Weights of a small GPT-style language model, trained from scratch on English Wikipedia.
Training: 440M tokens, 3356 steps.
Each number is 128 + 24 x the weight over its row's rms, rounded and kept within 0 to 255. Layers, rows and columns count from 0. The size above them is the row's rms in percent of the matrix's.

# layer 5 attention value, 64x192, rms 0.0691, rows 0-63, columns 32-63
size [113  86 105 105 108 108  95  92  97  93 102  95 107 104 109 102  97 102  95 104  94  90  99  92 110  96  98 101 100 112  95 107  94 103 110  99  94  97  96 110  89  90  94 104 102 110  95 105  93 103 101  97 101 105  96 104  90 110  90  98 100  94 104  96]
[[123 124 146 131 109 136 130  89  98 119 127  99 116 102 148  96 117 100 148 140 186  75 122 143 154 121 137 100 110 136 108 114]
 [119 119 158 108 127 114 109 110 106 132  76 118 151 102  53 122 130 135 164 171  93 138 158  98 160 102 131 120 153 122 126 116]
 [120 129 127 107 162 100 155 135  73 180 195 115 110 154 147 132 142 172 137 179 133 162 108 151 141 160 118 110 182 120 146 144]
 [133 123 103 137 113 138 120 128 159 194 159 137  85 158 126 145 154 158 135 138 127 131 109 110 119 138 136 176 130 160 118  98]
 [128 126 137 108 122 121  92 118 126  96 131 143 147 177 121  74 157 143  94 120 137 124 140 134  98 136 116 149 155  73 173 122]
 [111 110  93 124 100 105 139  80 120 159 120 123  95 135 124 198 114 114 103 121 156 117 164 139  87 148  97 133 164 138 130 146]
 [136 113  79 134 148 116 115 123 135 116 153 121 134 104 155 115 141 157  90 111 127 128 151 205 106 125 120 111 153 100  98 137]
 [ 83  99 163 108 128 108 117  83 111  87 132  92 135 136 120  96  99 144 120 116 118 197 141  80 127 128 123 168  54 117  95 152]
 [140 116 147  89 157 134 108 181 103  94 151  92 134  99  75 147 125 115 119 161 111 131  84 131 121  87 153 155 156 134 109 101]
 [131 125 127 121  98 141 138 117 156 167 126  81 135 141 165 139  71 128 116 109  99 148 151 114 126 140 131 119  87 107 132 119]
 [101 113  98 119 159  88 126 109 133 170 162 112 144 137 161 151 120 161  86 141 187 131 118 139 106 128 138 140  90 143 127 136]
 [119 139 103 138 137 156 162  85 116  87 118 116 118 116 182 125 140 103 141 139 118 114 154 134 115 172 129 167 126 162 117 127]
 [115  97 113 124 165 136 129 167  36 121 139 107 152 145 115 173 133 143 118 148 132 139 137 108 152 140 134 113  96 140 136 107]
 [127 123 116 143  89 143 137 116 129 125 126 109 149 120 133 111 169 179 142 106 141  93 145 153 121 123 143 175 142 109 172 127]
 [155 137 110 151 117  79 140 101 124 182 118 135 142 167 126 135 130 123 110 165  88 131 140 110 125 133 125 110 137 127 146 114]
 [168 154 114 109 106 158 138 130  77 114 134 114 154 163 105 139 142  74 138 109 160 153 131  85 129 110 135 134  99 151 146 136]
 [ 99 141  53 146 119 125 147 135 119 150 139 108  82  98 177 164 110 170 132 123  68  92 110 146 136 161 132 136 139 153 122 100]
 [150 130 129 159 119 100 126 127 118 133 141 104 149 139 150 127 140 156 155 140 110  81 151 132 100 105 164 128 186 118 168 129]
 [139 113 110 129  85 130 166 140 134 172 110  95 128 154 172 142 122 138  98  95 121 146 127 156 117  44 137 129 150  64 110 101]
 [116 146 167 118  60 143 142 128 147 120 149 123 141  77  88 159 170  83 159 127 151 148 169  99 127 120 148 148 128  90 100 138]
 [145 136 118 139 127 119 163 130 171 112 152 111  87 135 125 116 146 130 132 158 159 110 129 193 124 132 110 150  97 116 130 148]
 [106 135 136 120 105  95 166 118 135 131 100 131 134 101 171 128 125 152 158  99 133 150 124 141 119 148 122 139 140 119 129 122]
 [119 128 143 114 112 109 102  97 151 100 129 160 167 140 152 142 110 153 108  99  98 138 113 128 148 161 133 151 150  70 151 146]
 [135 146 195 139 123 152 130  82 149 117 101 155 110 119 171 126 146 162 166 145  86 152 151 122 167 113 137 112 168 154 153 125]
 [ 94 145 101 142 149  88  96  99 134 105 113 112 137 129 109 122 112 159 138 142 140 179 126 118 112 147 105 138 106 133 132 184]
 [131 110 123 147  99  89 157 106 147 156 103 130 130 145 159 147  68 131 117 179 152 120 158 162 117 132 113 108 109 127 109  99]
 [144 114 162 173 105 133 151 101 118 151  93 122 125 150 161 112  74  99 140 110 146  95 141 131 157  76 141 126 110 138 152 138]
 [155 103 126 113 128 144 146 135 149 154 159 102 131 134 164 147 106 100 127  86 101 139 111  99 147 178 134 146 120 125 141 147]
 [ 98 127 120 142 157 122 126 143 139 111 136 132 117 132 136 103 156 159  87 134 132 103 149 136 127 197 145 119  91 110 114 148]
 [121 127 130 149 107 124 116  70 153 123 113 109 104 140 139  96 132 125 132 133 107  99 155 103 105 113 115 147 143 141 170 118]
 [131 115 150 133  92  96 131 129 171 153  89  89 126 118 148 113 141 146 126  88 114 106 125 142 127 116 102  96 120  90 109  96]
 [124 111 140 161  63 111 169 108 172 131 175 105  99 184 140 162 140  95 129 104 126 120 142 115 118 113 151 136 142 109 139 177]
 [170 118 111  99  96 165 141 146  93 144  97 144 130 140 172 131 123  63 141 147  81 128 109 112 140  83 108 155 131 110 128 108]
 [109 135 174 121 128 164 139 119 143  78  89 136 130 128 130 110 169  86 132  96 145 103 165  95  96 117 146  92 106 186 127 149]
 [162 117 159 143 123 111 125 140  80 135 165 125 108 138 157  90 181 149 119  89 141 124 129 115 148 122 121 123  98  77 103 124]
 [141 112 129 114 162 137 133  87 114 123  80 124 159  81 126  84 156 148 145 134 130  86 142 117 120 105 131 132  82  80 119 109]
 [149 136  84 133 144 121  93 188 161 150  79 124 123 126 139 119 136  99 116 120  94 149 101 124 125 111 124 128 150 144 126 178]
 [116 139 145 155  93  97  84 162 141 120 149 129 115 108 145 126 136 133 138 130 113 117 103 128 111 139 127 138 125 122 139 156]
 [115 118 130 138  98 118 120  91 147 154  82 161 130 125 151 110 106  73  93 132 105  95 142 134 153 148 111  98 128 128  84 101]
 [135 136 114 131 122 127 122 121 119 123 148 145 119 119 130 134 171 158 105 133 141  79 134 118  99 144 125 137 164  74  72 106]
 [ 76 138  87 127 163 108 158 109 107 111  85 129 147 118 133 104 112 159  95 121 149 131 110 135 119 121 137 146 127  88 165 165]
 [107 137 156 111  97 105 119 131 106 135 130 130 144 104 146 102 105  88 115 152  85 142 109 174 136  69 128 148 163 111 110 134]
 [114 119 115 100 139 136  97 113 127 115 114 144 136 136 140 131 114 156 142 149 205 137 134 135 114 169 127 147 106 109  82  87]
 [129 143 165 132 121 120 117 108 105 130 128 136 133 111  78 112 105 157 132 121  84  99 148  94 177 125 152 124 124 138 140 179]
 [158 133 112 145  95 117 102 104 122 134 158 125 161 142  97 124 154 157 118 156 156 155 126 101 112  78 126 184 131 133 131 153]
 [119 124 138 137 111 101 148 115 114 104 135 143 121 128 118 129 113 123 135 113 156  79 147 160 171 147 132 120  97 122 126 166]
 [169 153 155 115 142 138 131 108  75 142  95 157 146 104 113 117 181  95 141 137  89 180 153 132 116 136 130 112 150 133 151 154]
 [156 131 101 153 134  96  82  99 106 146 137 127  96 157 111 173 119 129 132 131 160 150 128 117  75 118 131 145  76 148 107 130]
 [148 114 180 121 132 143 108 144  88 102 153 100 160 131 104 144 189 131 112 138 117 152 142 120 149 129 138 158 108 119 104 131]
 [137 122 175 149 107 126 128  95 144 171 134 132 126 123 145 121 135 148 144 113 126 152 103 122 176 110 102 147 120  96 153 172]
 [129 126 107 156 133 142  91 108 131 126  82  92 135 128 145 180 151 110 149 143 150 144 122 112 131 114 123  84 136 156 132  62]
 [117 100 139 101 117 194 106 177 116 128  89 136 164 105 131  90 116 148 131 108 112 109  89 116 113 126 127 136 129 134 145 126]
 [120  97 105 116  61 195 133 174  98 143  91 111 120 151 150 155 151 120  92 140 136 143  90 162 133 136 137 138 158 170 107  96]
 [105 150 121 124 152  83 160 140 173 182 114 127 127 139 110 162 168 135 133 137 119  75 157 107 158 133 156 105 123 141 107 120]
 [113 151 157 125  82 122 114 136 184 143 126 155 126 148 129 109 100 113 108  91 140 124 123 101  72 142 111 139 130 115 124 124]
 [140 136 113 105 112 127 109  81 131 148  90 118 134 104 153 163 112 113 166 122 133 180 120  99 149 101 109 167  83 137 100 119]
 [125 152 138 111 116 121 161  78 149 155 111 116 138 132 143 186 131 128 157 107 135 125 138 128 147  74 168  92 115 198 146 121]
 [ 95 102  94 142 147 143 133 158  98 122 118 129 117 123 114 122 127 171 122 135 141 132 136 116 107 168 140 118 118 109 110 128]
 [147 160 101 118  86 114 108 156 132 132 168 155  97 126 133 150 132  57 148  96 123 109 151 114 124 100 100 103 119 147  87 159]
 [124 156 107 140 109 158  99 137 165  78 187 139 105 125 147 144 151 107 136 142 135 151 124 131  91 141  89 161 101 131  85  90]
 [139 115 103  99 104 127 120  67 124 128 149 127 144 133 115 168  82 115 133 119 119 184 124 131 168 174 146 120 129 127 147 145]
 [117 127 123 149 116 117 103 136 159 140 104 123  97 166 142 125 134  84  99 142 117 120 175 155 106 160 147 165 101 159 137 129]
 [118 141 163 144 110 155 140 121 140 184 108 176 156 120 127 160 112  98 104 106 100 137 105  91 143  95 132 112 169  85 128 147]
 [103 112  84 132  90 157 115 111 127  54 127 125 148 109 125 121 111 168 121 121 101 142 133 153 117 126 117 115 115 141 122  90]]